Part of a small language model's weights.
Size: width 192, MLP 512 SwiGLU.
Each number is 50 + 10 x the weight over its row's rms, rounded and kept within 0 to 99. Layers, rows and columns count from 0. The size before them is the row's rms in percent of the matrix's.

# q: layer 9 attention query, 192x192, rms 0.0766, rows 0-31, columns 128-191
# k: layer 9 attention key, 192x192, rms 0.0815, rows 0-31, columns 128-191
# v: layer 9 attention value, 192x192, rms 0.0737, rows 0-20, columns 128-191
# o: layer 9 attention output (transposed), 192x192, rms 0.132, rows 0-19, columns 128-191
q0 103:55 56 50 41 49 48 38 47 52 56 53 58 38 24 40 63 66 32 49 46 57 34 41 39 35 69 72 41 48 52 36 49 27 49 42 48 55 46 47 37 47 57 42 51 42 70 44 28 55 49 48 54 42 40 60 40 38 56 34 45 61 51 46 53
k0 089:55 47 54 67 43 53 44 38 55 66 63 57 56 64 57 45 53 54 44 64 37 58 51 57 57 44 37 60 68 33 47 41 69 45 51 54 60 52 46 53 46 49 50 39 60 58 44 59 54 35 49 44 50 46 46 71 47 50 47 51 52 59 50 52
q1 102:49 49 46 60 41 36 37 49 36 44 38 56 58 46 59 53 23 44 54 51 60 48 53 47 51 37 35 43 48 68 66 46 39 42 55 51 42 53 57 58 57 36 39 40 41 33 65 69 52 48 48 47 54 29 58 54 73 57 44 55 50 57 51 48
k1 099:63 59 44 33 51 54 53 49 43 57 40 42 58 63 56 75 45 51 44 36 47 48 63 57 43 55 55 49 45 64 27 36 52 35 46 62 61 50 65 49 50 52 46 59 51 38 58 54 60 50 48 58 60 42 54 45 43 41 50 65 41 56 56 67
q2 091:69 40 57 42 59 57 56 48 36 45 38 55 60 70 48 55 48 73 50 44 38 52 39 46 50 56 57 58 43 52 52 46 61 71 43 62 34 59 60 44 42 40 43 52 51 47 49 45 60 63 48 50 48 54 55 67 54 47 69 37 63 42 62 56
k2 081:58 54 56 47 50 42 50 56 30 40 38 50 53 65 56 44 51 60 28 49 57 52 47 44 73 36 34 53 55 37 46 41 53 56 34 47 45 56 49 38 34 46 45 56 57 38 52 59 49 60 46 41 24 32 53 51 37 46 62 58 36 48 42 56
q3 098:49 55 38 50 45 51 50 55 56 28 49 62 50 63 46 39 29 45 52 53 57 39 57 70 65 37 39 42 45 56 71 60 59 43 58 40 41 45 55 59 43 40 53 42 46 49 66 67 54 37 47 49 27 43 37 59 48 51 40 44 42 58 62 54
k3 091:52 46 56 51 52 50 60 48 62 65 34 50 48 52 59 59 53 49 48 43 47 60 44 51 26 63 40 42 60 69 39 53 38 34 47 47 60 47 35 49 51 44 40 49 46 39 67 47 45 53 50 61 67 23 44 52 50 53 45 62 46 78 75 61
q4 101:66 63 41 33 45 54 46 38 64 52 48 33 59 54 53 66 63 44 44 53 43 50 43 50 54 46 49 51 57 54 47 43 63 52 47 43 61 39 56 53 67 59 38 41 51 39 43 47 57 42 55 44 55 47 53 51 52 39 55 31 37 56 49 52
k4 106:48 44 54 55 41 59 46 39 38 44 56 58 57 59 50 26 52 29 60 58 47 64 46 51 68 59 45 48 66 47 65 57 45 61 49 48 48 49 41 28 51 55 65 39 69 53 48 50 61 53 42 46 46 44 61 39 57 42 59 51 42 35 45 41
q5 113:48 29 57 39 60 45 47 41 52 43 45 47 40 18 38 54 74 57 39 57 58 46 39 52 35 39 51 30 60 35 60 43 56 59 47 62 63 47 64 66 47 49 49 58 53 60 31 36 53 56 39 61 58 48 58 31 49 44 61 58 62 58 68 51
k5 111:53 50 60 33 59 40 63 34 30 41 56 48 57 65 60 35 47 57 49 61 54 24 64 45 37 24 38 69 45 37 39 65 32 55 48 48 50 54 56 33 47 31 43 40 38 57 55 71 57 32 56 41 37 42 51 51 35 38 48 48 46 55 60 50
q6 119:53 49 40 51 43 54 59 53 45 49 49 42 47 30 62 65 50 48 38 45 45 36 55 38 40 49 65 44 50 52 46 57 43 51 62 38 42 51 44 58 57 45 39 41 62 52 47 61 44 36 44 73 48 51 62 46 44 53 45 45 40 41 51 78
k6 104:69 44 43 33 69 40 60 44 50 43 57 47 56 41 52 53 67 66 74 54 50 32 53 46 68 45 44 39 50 58 43 44 42 39 60 39 52 42 35 52 45 49 55 56 47 66 59 53 56 41 29 42 55 50 65 58 43 45 63 50 50 34 43 33
q7 113:44 45 37 51 48 67 64 53 53 47 41 53 54 57 56 50 54 65 55 43 64 60 62 57 42 43 45 46 55 51 72 52 34 48 52 62 63 47 53 44 48 52 52 30 36 50 55 46 44 53 47 63 65 49 69 59 53 56 38 56 61 46 43 45
k7 109:44 54 65 54 42 51 41 47 39 60 68 59 42 53 53 43 41 30 40 54 37 41 52 55 54 29 47 46 53 47 36 61 60 52 37 47 53 64 46 56 43 53 47 53 56 62 53 67 50 52 63 57 60 48 36 37 47 53 52 43 72 31 58 56
q8 098:60 46 38 52 53 55 57 58 41 43 41 46 36 38 38 50 31 48 47 49 49 53 68 58 51 45 48 62 40 34 46 54 44 76 33 46 66 41 67 36 51 35 52 47 43 27 43 66 40 43 53 37 49 45 54 61 52 57 30 56 54 58 55 47
k8 101:52 47 61 51 52 62 50 59 45 66 57 46 40 67 53 51 56 63 37 67 26 53 45 42 41 55 46 36 42 66 47 50 34 53 40 60 49 35 51 49 51 35 47 55 50 49 56 40 41 49 44 41 55 44 46 39 55 37 51 58 66 59 59 40
q9 085:40 57 53 48 47 30 61 42 38 48 69 50 52 44 51 56 52 48 41 36 64 36 56 32 53 55 55 35 52 33 60 60 48 54 49 40 59 45 46 45 52 43 43 58 56 54 53 37 52 47 56 46 52 58 36 50 55 56 49 47 60 61 52 60
k9 108:53 39 47 30 57 58 59 51 58 56 52 50 51 47 49 51 55 49 39 50 55 37 45 74 35 49 59 34 34 59 39 45 44 54 55 55 50 48 45 60 48 61 48 66 57 33 66 54 48 51 39 55 65 42 61 47 40 54 44 63 61 57 65 48
q10 103:39 54 64 58 40 40 52 54 56 37 56 39 43 51 47 59 57 64 51 26 54 55 61 61 53 33 42 35 62 52 38 48 64 45 48 44 68 47 50 39 61 42 67 58 55 76 68 42 44 59 70 71 33 58 61 78 58 42 53 63 43 41 56 32
k10 109:46 39 64 55 55 46 58 36 39 53 53 51 48 58 31 59 49 62 60 61 58 50 45 51 66 52 52 69 63 30 59 34 51 69 52 57 46 48 60 43 49 49 57 46 66 49 40 45 43 57 32 45 53 57 50 41 51 58 31 57 59 47 65 67
q11 106:55 52 57 44 50 45 48 57 60 29 32 44 75 56 47 72 33 65 53 53 63 49 51 55 55 54 69 59 59 51 31 48 57 36 57 43 56 49 49 47 62 59 57 64 45 42 52 47 39 43 50 50 30 45 44 57 60 60 53 65 51 56 46 57
k11 116:44 55 71 44 41 54 41 48 46 58 50 55 70 61 37 44 42 43 49 47 39 43 67 50 43 35 41 62 53 61 40 53 39 63 50 44 60 52 62 41 50 66 48 44 44 42 50 59 49 13 58 73 42 61 55 53 54 49 55 57 69 50 39 71
q12 107:66 42 36 50 41 48 51 29 46 60 46 27 35 52 50 47 40 51 38 59 29 38 50 45 43 57 66 38 43 29 62 41 66 30 51 42 53 68 65 36 46 66 50 44 54 36 24 59 49 80 58 48 52 54 32 63 53 46 52 62 49 60 59 56
k12 109:67 53 41 44 51 54 38 65 43 33 44 59 43 45 55 48 28 48 41 53 48 47 63 28 55 55 36 40 58 56 60 46 31 46 33 50 55 48 38 53 36 65 46 52 57 38 48 54 50 31 30 37 66 52 52 36 64 66 60 44 49 24 56 60
q13 126:57 59 61 63 73 61 34 47 55 46 58 64 59 57 47 64 55 34 30 55 63 31 38 38 53 54 50 54 56 52 36 52 41 40 69 48 43 50 74 50 52 51 55 25 65 49 53 39 44 68 51 53 56 44 57 48 66 50 61 61 52 41 45 57
k13 128:56 53 52 39 37 65 40 54 61 53 43 42 60 51 64 64 53 55 58 55 44 52 56 24 59 59 28 48 63 48 34 55 70 54 44 41 39 48 29 45 57 58 52 42 52 56 48 68 65 76 46 45 59 49 61 59 52 53 58 49 59 36 44 54
q14 111:58 53 38 47 47 52 46 50 57 57 53 54 40 41 46 54 35 54 51 49 58 47 38 47 55 52 64 41 56 58 56 55 37 48 58 66 42 39 62 36 63 60 27 42 47 37 51 34 35 40 48 25 24 40 58 55 59 44 39 23 47 56 46 47
k14 113:41 56 58 46 59 43 60 43 55 50 73 52 49 37 57 46 59 77 49 50 43 45 50 51 32 51 50 41 32 58 54 50 50 54 42 69 50 49 71 49 51 43 58 50 44 54 52 57 32 41 69 68 50 51 44 52 34 36 63 59 58 54 63 70
q15 119:63 46 65 55 62 47 43 40 42 29 40 58 46 51 38 47 63 41 79 32 60 42 67 40 58 59 69 62 73 52 41 36 47 48 35 41 46 54 70 55 49 44 53 46 51 44 37 47 40 58 39 42 54 37 59 71 48 47 58 53 57 46 39 42
k15 119:40 50 51 48 52 63 52 71 58 66 54 61 47 65 40 59 41 55 49 42 33 37 65 50 35 46 37 47 66 46 49 40 39 41 58 61 29 42 39 62 40 52 53 37 44 39 41 43 47 64 56 53 37 46 59 55 54 36 45 51 37 51 36 43
q16 106:50 57 45 34 68 51 52 66 47 29 48 34 67 42 51 48 47 44 57 45 50 50 54 54 45 46 48 53 56 63 45 39 48 51 52 30 40 46 42 59 43 45 65 38 31 39 56 70 44 54 46 50 28 59 52 54 28 60 53 59 37 46 52 46
k16 106:27 57 59 50 34 38 53 46 48 61 45 60 53 41 37 36 60 50 59 50 45 39 45 49 49 52 53 43 27 36 37 60 48 67 38 72 35 66 31 48 54 60 58 44 63 49 40 48 46 53 59 75 51 56 52 39 68 67 53 49 63 47 58 64
q17 093:50 50 48 56 60 33 57 61 51 72 46 55 38 54 66 59 50 44 45 41 33 47 47 55 55 54 59 45 60 68 43 46 46 58 54 57 50 55 44 47 41 29 50 44 45 44 45 36 45 39 55 55 56 55 67 36 50 54 46 54 53 74 61 59
k17 086:56 45 56 57 61 49 54 48 48 63 60 53 71 51 51 37 33 51 49 43 49 68 45 50 49 30 63 45 57 39 45 62 44 38 39 49 57 48 40 60 54 55 33 47 25 50 54 61 41 40 66 51 58 25 49 39 54 47 35 56 57 58 41 43
q18 115:40 50 43 63 56 51 61 35 45 43 39 51 47 66 42 42 58 50 46 62 55 69 66 49 35 42 31 46 49 52 43 47 45 60 51 56 52 65 43 52 45 46 46 66 50 45 64 29 49 54 56 44 58 45 45 43 66 49 71 57 59 42 42 47
k18 114:58 54 50 47 56 69 43 57 58 52 49 38 55 63 41 45 35 61 54 53 33 45 46 40 33 52 52 58 48 31 50 39 67 55 55 29 48 44 53 59 46 46 44 30 39 58 50 58 59 39 54 42 45 57 46 63 36 49 42 31 42 48 55 39
q19 100:60 49 60 47 61 37 53 54 41 53 58 37 48 45 58 49 42 37 36 49 43 54 37 52 49 58 49 58 44 61 52 28 49 44 49 53 42 44 54 58 54 31 47 51 47 39 38 52 64 53 45 64 40 65 75 49 56 63 51 54 70 56 47 36
k19 099:53 49 43 46 45 70 65 49 48 61 66 47 46 61 48 54 46 49 38 52 70 34 50 49 60 28 28 30 34 46 69 64 48 52 45 61 63 55 58 64 46 58 57 49 40 48 42 62 60 54 56 40 42 50 28 37 35 39 56 51 58 48 45 47
q20 106:73 60 59 37 43 42 47 56 61 56 60 40 59 49 43 40 40 57 42 34 61 52 32 55 45 53 61 52 36 40 70 50 57 60 42 51 39 39 52 47 43 64 56 46 46 45 33 57 34 20 51 21 27 47 47 54 35 46 69 53 54 60 50 33
k20 094:57 55 42 38 52 56 39 41 56 54 43 60 40 67 55 50 46 69 35 42 55 46 49 39 66 55 74 49 37 42 53 29 53 59 58 64 58 42 67 68 47 54 52 54 48 32 38 37 30 32 61 61 63 38 46 34 29 48 57 47 52 62 50 43
q21 116:50 41 75 47 56 55 37 50 61 56 71 57 47 36 32 48 59 45 66 53 39 38 40 49 50 45 53 51 41 41 45 50 54 46 67 61 49 50 52 59 40 44 44 41 60 70 58 46 46 49 69 52 60 48 44 31 46 26 64 51 40 69 60 47
k21 109:44 54 53 44 50 31 46 40 58 41 33 49 59 33 42 40 53 54 64 54 48 40 63 47 53 68 58 48 54 44 53 43 49 59 58 37 47 62 41 66 26 51 60 59 62 54 57 58 56 58 61 44 68 52 66 49 49 52 54 45 57 46 37 37
q22 101:41 53 48 35 40 43 51 65 52 39 28 55 57 62 39 38 44 66 50 62 48 44 53 42 45 40 50 59 39 57 45 37 44 48 36 47 61 57 52 66 47 47 43 44 56 51 44 29 20 29 36 42 58 43 42 58 46 45 58 40 43 66 50 50
k22 119:47 37 48 63 51 48 51 54 36 63 44 46 55 68 49 48 49 44 59 52 38 52 61 36 34 52 41 50 34 51 56 51 33 45 57 45 51 49 71 34 56 38 33 36 25 45 41 60 55 26 49 59 36 54 45 36 60 59 59 39 43 65 56 50
q23 111:36 39 69 38 47 34 39 47 42 45 56 30 33 42 50 41 35 41 51 48 39 54 42 48 46 60 45 61 64 71 49 56 49 31 43 34 48 55 62 36 61 42 44 56 62 54 56 66 57 50 35 69 61 45 65 64 46 41 48 54 29 50 52 53
k23 119:49 43 49 60 44 37 53 55 52 45 55 48 47 55 39 53 44 37 48 43 54 24 60 39 57 48 59 45 46 50 53 43 67 59 48 56 35 46 71 51 59 60 50 65 53 57 60 61 36 55 53 50 50 47 62 55 49 69 45 36 52 36 55 67
q24 101:48 56 59 41 55 40 53 60 60 66 40 41 61 53 50 42 57 61 57 61 53 64 48 63 37 57 45 45 29 61 65 48 60 48 52 53 54 33 51 69 68 50 50 53 50 36 49 39 64 49 50 40 58 56 57 50 47 16 52 51 40 49 55 56
k24 100:49 46 59 43 47 55 44 39 59 52 38 57 56 56 53 61 60 63 59 34 53 36 32 43 56 64 62 40 51 63 44 61 64 43 73 52 61 69 41 41 34 40 37 58 57 44 58 48 56 67 62 67 55 59 37 41 66 48 46 46 51 40 51 55
q25 106:65 42 57 62 73 57 44 57 55 44 54 41 43 43 42 52 46 48 56 29 61 47 50 58 60 27 55 48 39 50 52 59 51 45 42 46 40 41 59 46 56 55 60 53 60 60 60 61 52 67 44 66 46 40 55 46 36 47 48 78 46 67 60 47
k25 087:53 51 53 47 54 49 53 52 48 31 35 59 51 42 44 53 48 40 49 45 35 57 26 39 53 61 61 53 52 78 46 74 50 52 46 45 41 57 58 50 40 52 39 59 65 44 54 50 51 65 38 41 57 52 58 46 37 48 54 56 55 45 53 29
q26 110:55 41 52 51 45 50 56 49 45 63 67 43 40 40 47 54 50 63 33 47 63 61 54 47 56 70 61 64 48 62 54 42 50 67 46 62 54 58 44 45 69 47 46 63 53 50 51 56 42 52 46 34 66 62 44 42 55 49 48 72 66 50 52 51
k26 103:67 40 58 45 53 53 38 42 36 37 38 47 43 44 50 57 52 46 42 54 50 58 48 50 36 48 50 52 59 26 44 54 53 50 45 29 56 45 58 64 56 53 37 62 61 42 37 71 63 31 67 45 44 57 56 60 43 42 40 36 31 47 38 43
q27 122:44 54 38 49 53 47 62 55 52 37 25 68 57 56 43 59 55 38 48 69 55 57 50 41 42 45 41 36 65 58 47 51 58 48 51 53 51 52 54 60 61 37 50 51 36 52 50 43 53 49 69 35 35 47 47 44 49 31 50 53 53 51 53 60
k27 114:46 34 48 69 43 41 51 56 51 39 50 60 55 58 51 47 46 52 31 54 38 46 51 71 46 36 27 41 60 49 44 59 49 52 48 53 46 32 43 54 49 38 49 37 74 59 37 58 56 49 49 69 46 40 52 44 53 49 37 41 47 48 70 36
q28 115:54 41 29 58 59 41 52 51 54 49 41 57 48 49 49 47 50 54 32 59 72 67 69 57 33 23 48 55 46 51 45 53 38 36 48 47 42 49 45 63 53 60 67 32 68 67 52 41 55 35 48 58 65 48 32 45 55 61 56 66 69 52 47 72
k28 125:49 41 54 56 37 47 45 33 47 53 56 20 58 51 50 35 63 38 52 57 62 49 44 62 36 58 47 46 69 55 50 41 56 14 50 45 58 48 46 57 49 49 32 44 42 47 66 59 53 34 67 53 62 52 49 45 65 42 29 53 68 59 40 57
q29 111:45 49 48 63 45 61 46 58 41 41 59 37 35 50 47 50 48 35 42 51 54 46 43 57 49 60 67 63 59 63 58 52 41 47 58 41 43 53 52 75 65 45 59 53 61 63 50 64 62 56 69 71 47 55 47 49 47 68 29 44 64 48 37 53
k29 106:48 43 46 57 55 59 29 34 56 41 57 56 43 35 52 38 68 46 62 52 43 54 51 54 49 49 45 36 50 42 63 69 38 57 43 53 53 43 55 41 46 55 56 38 39 60 72 43 27 54 44 40 62 40 64 44 42 51 42 58 52 44 54 52
q30 113:44 56 49 45 55 47 60 52 53 39 53 52 45 63 53 44 38 59 49 63 62 42 41 47 61 34 39 53 58 47 54 51 45 50 44 39 32 48 47 52 49 49 50 55 53 46 49 48 24 51 46 38 59 57 68 44 44 68 45 33 47 45 70 34
k30 110:48 60 59 37 45 66 55 55 53 61 66 55 37 46 43 49 52 32 52 43 51 48 49 46 37 34 34 49 44 44 46 53 49 45 43 50 46 58 51 49 57 50 56 56 45 41 53 25 41 71 60 53 54 52 45 58 46 45 65 52 45 51 67 56
q31 109:62 60 67 42 43 33 46 56 54 47 50 58 48 63 63 48 49 65 37 40 56 56 32 47 53 63 54 57 36 48 55 49 64 61 54 53 48 36 56 51 41 54 59 31 56 38 53 64 61 50 55 27 65 50 39 57 54 43 53 48 37 70 45 38
k31 107:53 37 55 58 48 49 53 53 38 75 54 53 43 59 37 48 44 45 51 51 48 50 57 45 48 54 51 70 35 58 47 38 58 51 42 47 57 51 56 58 51 52 43 39 41 41 53 58 70 53 44 41 42 56 46 47 56 50 61 24 43 53 56 64
v0 109:44 45 52 47 55 50 54 44 37 54 28 56 59 45 40 24 47 44 50 38 65 44 39 38 57 50 32 60 52 42 58 45 53 68 51 43 27 46 69 54 51 57 42 36 53 51 46 62 49 45 61 37 70 40 57 50 37 39 54 74 53 47 69 61
o0 106:33 43 50 32 45 57 57 56 37 28 55 55 58 43 56 37 64 54 48 27 56 40 57 53 38 43 52 51 36 61 46 44 23 58 45 47 50 69 74 63 58 40 59 57 48 37 66 52 56 46 33 67 59 56 62 49 49 62 38 68 50 51 49 36
v1 116:62 43 57 64 70 53 72 42 57 44 57 47 56 42 49 35 48 64 36 57 52 55 55 40 34 50 26 67 51 53 48 33 55 49 55 51 39 55 56 55 49 55 41 49 58 51 47 76 59 51 69 46 51 70 62 52 72 37 51 50 49 37 45 56
o1 110:48 41 63 45 46 50 51 52 66 59 31 51 45 41 48 49 48 39 43 54 73 62 56 43 31 55 54 53 45 47 64 48 42 36 49 50 48 53 47 46 59 53 83 44 50 61 46 45 39 60 56 40 41 61 61 40 53 49 52 45 36 35 46 43
v2 109:55 53 36 47 38 53 47 72 55 57 60 46 54 44 79 61 42 56 46 44 68 51 52 45 56 51 55 53 42 46 44 42 46 48 27 30 60 53 44 34 43 57 40 49 47 49 56 39 43 50 38 49 47 27 49 59 54 57 42 68 53 38 59 64
o2 105:43 33 49 47 55 77 53 61 41 48 60 34 62 39 44 52 60 39 41 45 61 51 63 55 49 58 41 56 53 57 38 59 47 63 36 52 44 44 69 33 55 41 56 55 44 41 45 49 54 50 37 45 69 61 63 69 52 61 55 64 56 72 67 50
v3 108:49 40 40 42 51 36 37 60 58 51 44 52 55 52 50 31 44 57 46 38 47 60 55 26 40 52 69 52 37 34 61 46 46 53 47 47 69 44 50 73 55 47 39 54 66 57 48 59 27 48 50 68 23 51 41 41 56 47 70 52 40 54 47 54
o3 103:40 48 46 55 37 50 57 51 53 45 35 55 41 50 61 53 54 67 42 31 48 56 52 53 44 53 51 46 55 29 50 53 48 36 56 67 40 45 59 52 56 33 63 41 66 49 60 45 38 49 51 51 71 33 45 54 31 48 32 38 58 48 81 53
v4 109:57 58 55 44 47 35 64 62 45 55 44 52 39 55 25 60 49 44 50 65 64 31 28 50 50 44 24 43 54 51 57 52 65 60 43 46 48 39 60 59 33 46 55 66 52 47 47 65 51 67 56 47 47 44 57 51 62 40 66 57 47 48 46 50
o4 101:43 67 54 50 51 46 50 54 39 44 44 62 43 39 67 58 43 39 60 66 39 40 61 37 25 64 58 53 58 57 50 38 34 29 52 61 63 60 43 50 47 33 36 45 43 36 54 57 39 34 52 63 51 45 63 58 32 35 50 48 38 56 51 45
v5 103:52 70 56 55 63 35 55 47 58 41 54 47 46 62 53 43 40 58 46 46 57 43 38 47 56 50 48 63 44 48 55 42 60 57 41 57 71 64 47 49 45 55 39 63 64 70 46 52 48 57 62 44 55 59 48 32 30 39 56 51 46 32 54 53
o5 097:69 47 39 46 47 50 60 47 33 51 36 51 46 79 54 56 59 52 56 46 52 48 56 50 55 57 65 57 50 52 45 39 54 42 62 45 59 46 56 54 65 48 58 54 59 35 51 41 28 51 50 50 49 46 44 59 37 63 32 46 59 48 54 42
v6 101:33 49 50 30 41 38 34 45 63 58 51 43 65 55 44 50 64 56 39 38 47 57 55 54 50 41 45 37 40 63 53 52 51 59 46 28 46 64 34 30 54 49 54 60 40 51 51 65 68 42 47 33 65 47 53 41 34 59 63 61 44 49 55 63
o6 099:62 39 22 39 68 53 31 46 45 46 50 41 57 49 54 54 49 39 59 50 45 49 58 47 57 39 48 52 46 63 48 40 47 13 48 64 54 56 49 49 46 52 29 55 53 49 44 48 66 34 49 42 47 42 45 53 50 40 47 38 52 55 51 55
v7 114:44 59 49 44 48 51 42 46 46 50 56 32 57 38 48 41 55 45 52 54 61 48 61 58 39 33 55 37 45 35 58 64 49 55 49 42 57 51 42 59 52 54 58 46 36 54 53 55 53 55 54 40 57 33 58 73 44 35 48 42 52 49 43 25
o7 112:50 53 53 50 65 39 55 51 53 37 47 46 43 44 64 58 41 50 63 51 48 42 60 54 54 46 67 57 51 39 45 58 29 45 51 53 45 41 44 38 33 55 44 47 41 63 38 41 53 63 54 53 34 50 44 63 49 44 39 38 35 49 42 43
v8 094:46 45 51 47 48 46 45 48 71 46 34 60 52 61 49 38 52 59 57 65 57 53 42 63 59 37 38 71 43 63 52 47 57 41 42 51 46 59 42 38 52 46 57 33 47 28 62 53 66 52 41 49 39 55 60 43 50 63 52 62 63 63 48 58
o8 099:51 49 40 51 66 72 55 63 34 49 49 51 46 31 32 64 46 30 51 41 54 41 68 35 43 47 44 22 60 49 45 53 39 66 60 57 58 58 44 47 56 57 34 52 45 46 45 61 58 49 32 52 44 32 52 47 49 83 55 23 54 48 50 52
v9 094:64 47 35 62 65 53 68 30 37 46 50 54 36 52 57 55 60 45 45 53 35 26 56 40 45 51 42 56 35 58 42 39 68 54 56 45 34 45 50 55 53 52 32 72 46 49 48 39 51 58 54 54 46 42 65 43 61 60 54 57 39 27 56 34
o9 097:52 63 51 52 42 50 55 45 39 53 44 72 60 50 30 52 41 48 52 51 57 33 48 48 50 53 35 74 69 61 47 43 48 49 39 62 37 48 22 52 53 51 48 34 34 49 46 58 44 69 50 38 46 47 59 62 45 28 52 46 56 52 40 50
v10 100:75 54 34 40 41 60 51 75 49 38 49 59 57 46 47 49 56 49 65 40 54 37 51 49 52 45 36 46 50 41 55 25 61 59 58 48 67 48 51 43 45 48 56 47 38 35 44 40 44 47 55 46 32 61 25 38 39 59 27 56 57 52 40 53
o10 105:30 53 62 58 41 54 49 60 55 45 75 54 49 49 53 34 54 58 57 47 35 55 47 56 58 58 52 58 49 36 49 37 28 53 40 54 47 45 64 45 52 39 70 66 60 67 35 53 51 51 49 50 53 34 53 47 37 40 55 59 62 54 76 50
v11 096:48 39 63 53 44 51 45 64 61 47 47 54 55 48 46 41 34 58 61 53 59 43 45 54 42 41 55 54 68 42 51 45 58 47 56 58 49 47 47 65 37 56 44 46 47 67 39 57 81 39 64 61 51 68 46 47 45 44 51 54 60 55 50 49
o11 094:44 54 55 70 47 40 63 49 57 62 57 58 43 59 67 52 38 43 63 34 54 52 51 46 70 38 50 57 40 47 35 63 60 54 45 38 42 43 41 54 52 42 50 50 43 54 43 43 39 57 46 53 44 35 55 64 43 65 46 62 42 42 79 44
v12 109:50 64 45 43 41 43 35 50 59 44 35 65 62 42 42 38 42 72 57 45 61 60 65 61 47 55 46 47 50 45 37 52 59 48 43 44 53 61 62 43 57 55 71 50 46 65 39 64 53 65 41 52 86 34 59 62 50 53 34 47 44 55 49 57
o12 107:57 40 34 57 58 52 60 46 31 54 44 29 48 43 49 52 48 37 41 43 50 51 66 42 34 52 45 63 46 62 27 39 40 54 45 62 50 53 55 43 41 46 40 46 44 48 40 55 53 43 42 59 59 55 45 44 45 61 54 62 48 37 60 46
v13 103:45 52 43 50 50 28 57 51 46 56 36 49 57 44 61 38 60 55 47 46 60 57 49 45 65 48 49 56 32 45 48 63 44 64 38 61 39 47 64 51 48 57 42 57 58 41 42 64 57 54 61 44 67 35 44 33 46 61 44 65 35 60 39 46
o13 098:32 61 45 45 60 63 66 61 42 47 41 53 54 59 40 57 36 53 42 50 34 62 57 58 32 57 44 27 58 61 40 44 59 39 57 51 55 60 29 43 50 56 45 57 50 34 50 55 51 45 47 42 41 60 43 42 59 61 39 62 57 62 39 54
v14 100:46 51 42 57 49 68 57 45 49 60 57 45 50 51 44 35 41 43 65 50 52 56 28 61 68 45 62 39 41 50 44 42 45 29 58 55 57 58 51 70 50 57 47 61 46 48 58 50 68 63 76 43 38 43 48 61 46 47 48 32 49 58 48 39
o14 100:42 58 65 34 43 33 63 47 50 52 48 45 45 49 56 40 44 42 46 68 49 41 57 44 46 58 48 54 51 58 66 46 49 74 64 47 62 52 42 51 60 55 50 48 61 36 35 53 57 58 52 23 34 53 63 41 43 51 32 49 43 51 62 39
v15 099:27 41 62 51 54 53 58 53 57 56 72 43 59 42 63 59 63 44 48 35 52 58 40 33 37 63 38 46 49 55 32 37 51 32 41 56 48 54 28 58 40 40 57 59 55 42 48 63 38 55 50 50 50 72 61 39 43 43 79 33 36 55 51 32
o15 106:38 52 48 33 47 59 69 62 49 57 38 38 39 49 55 46 64 65 55 52 52 51 47 29 44 58 59 40 36 42 75 55 55 52 42 62 50 39 51 55 43 52 49 50 46 31 54 24 73 43 47 58 48 52 49 64 58 43 60 56 48 39 54 69
v16 102:28 38 45 57 47 63 49 55 46 53 52 61 31 40 59 65 55 56 47 26 74 46 36 56 68 52 37 57 46 48 40 65 41 64 51 51 47 40 50 41 55 67 66 52 58 54 61 69 65 50 58 54 54 38 57 58 56 38 54 39 44 42 50 40
o16 105:61 43 66 16 37 51 47 58 66 40 43 55 47 44 50 71 50 50 60 58 51 28 39 61 37 43 35 43 55 39 26 43 47 61 55 34 69 52 56 57 43 41 24 57 27 42 51 51 31 32 48 51 46 52 34 36 42 42 49 62 36 58 61 58
v17 105:39 71 45 44 57 50 52 50 44 56 75 65 45 47 51 36 57 56 58 71 40 41 74 44 62 40 54 46 52 63 40 45 55 61 45 56 42 41 56 53 56 48 56 44 48 58 60 63 45 59 45 37 72 54 40 36 53 47 42 49 50 65 49 73
o17 105:52 32 71 37 47 45 57 53 39 60 46 47 58 66 46 29 58 38 41 60 40 62 49 40 52 32 58 45 49 59 55 31 43 61 45 61 33 71 36 22 51 44 50 45 60 63 44 53 44 39 38 63 32 45 74 39 47 55 47 53 42 50 50 63
v18 114:54 40 56 50 33 46 55 54 49 58 45 56 49 41 37 57 62 67 45 43 49 47 66 55 42 54 34 62 48 55 56 56 55 53 40 61 37 50 66 43 38 68 38 54 37 14 49 55 44 41 56 55 44 45 40 44 44 54 55 50 61 49 46 50
o18 108:47 58 50 62 47 53 45 66 49 59 49 27 41 24 43 46 60 47 44 77 57 62 37 36 42 47 48 44 55 52 28 67 50 33 46 63 61 48 52 57 50 40 47 64 49 58 60 58 36 40 38 53 55 45 45 47 68 47 43 38 59 50 66 51
v19 095:53 48 58 48 50 41 50 47 57 44 54 63 60 70 42 36 63 49 55 36 52 46 62 53 49 46 59 39 34 49 43 45 52 63 59 86 48 52 32 45 42 62 37 52 58 58 29 75 58 42 66 62 55 47 51 61 52 55 52 50 58 42 39 58
o19 099:48 46 64 71 38 36 39 56 53 53 26 40 38 52 61 73 60 59 55 42 44 44 63 52 57 39 49 56 55 37 59 51 45 49 51 61 61 42 52 51 54 38 49 57 52 40 37 39 42 66 63 44 40 43 52 50 34 48 57 57 47 57 47 61
v20 114:23 45 23 33 44 47 50 53 54 45 71 48 37 56 48 56 46 40 50 44 57 42 34 56 43 50 44 64 55 57 51 57 54 33 48 58 49 51 51 41 67 54 33 45 46 64 57 52 38 47 38 45 41 55 57 70 56 47 38 43 61 41 52 58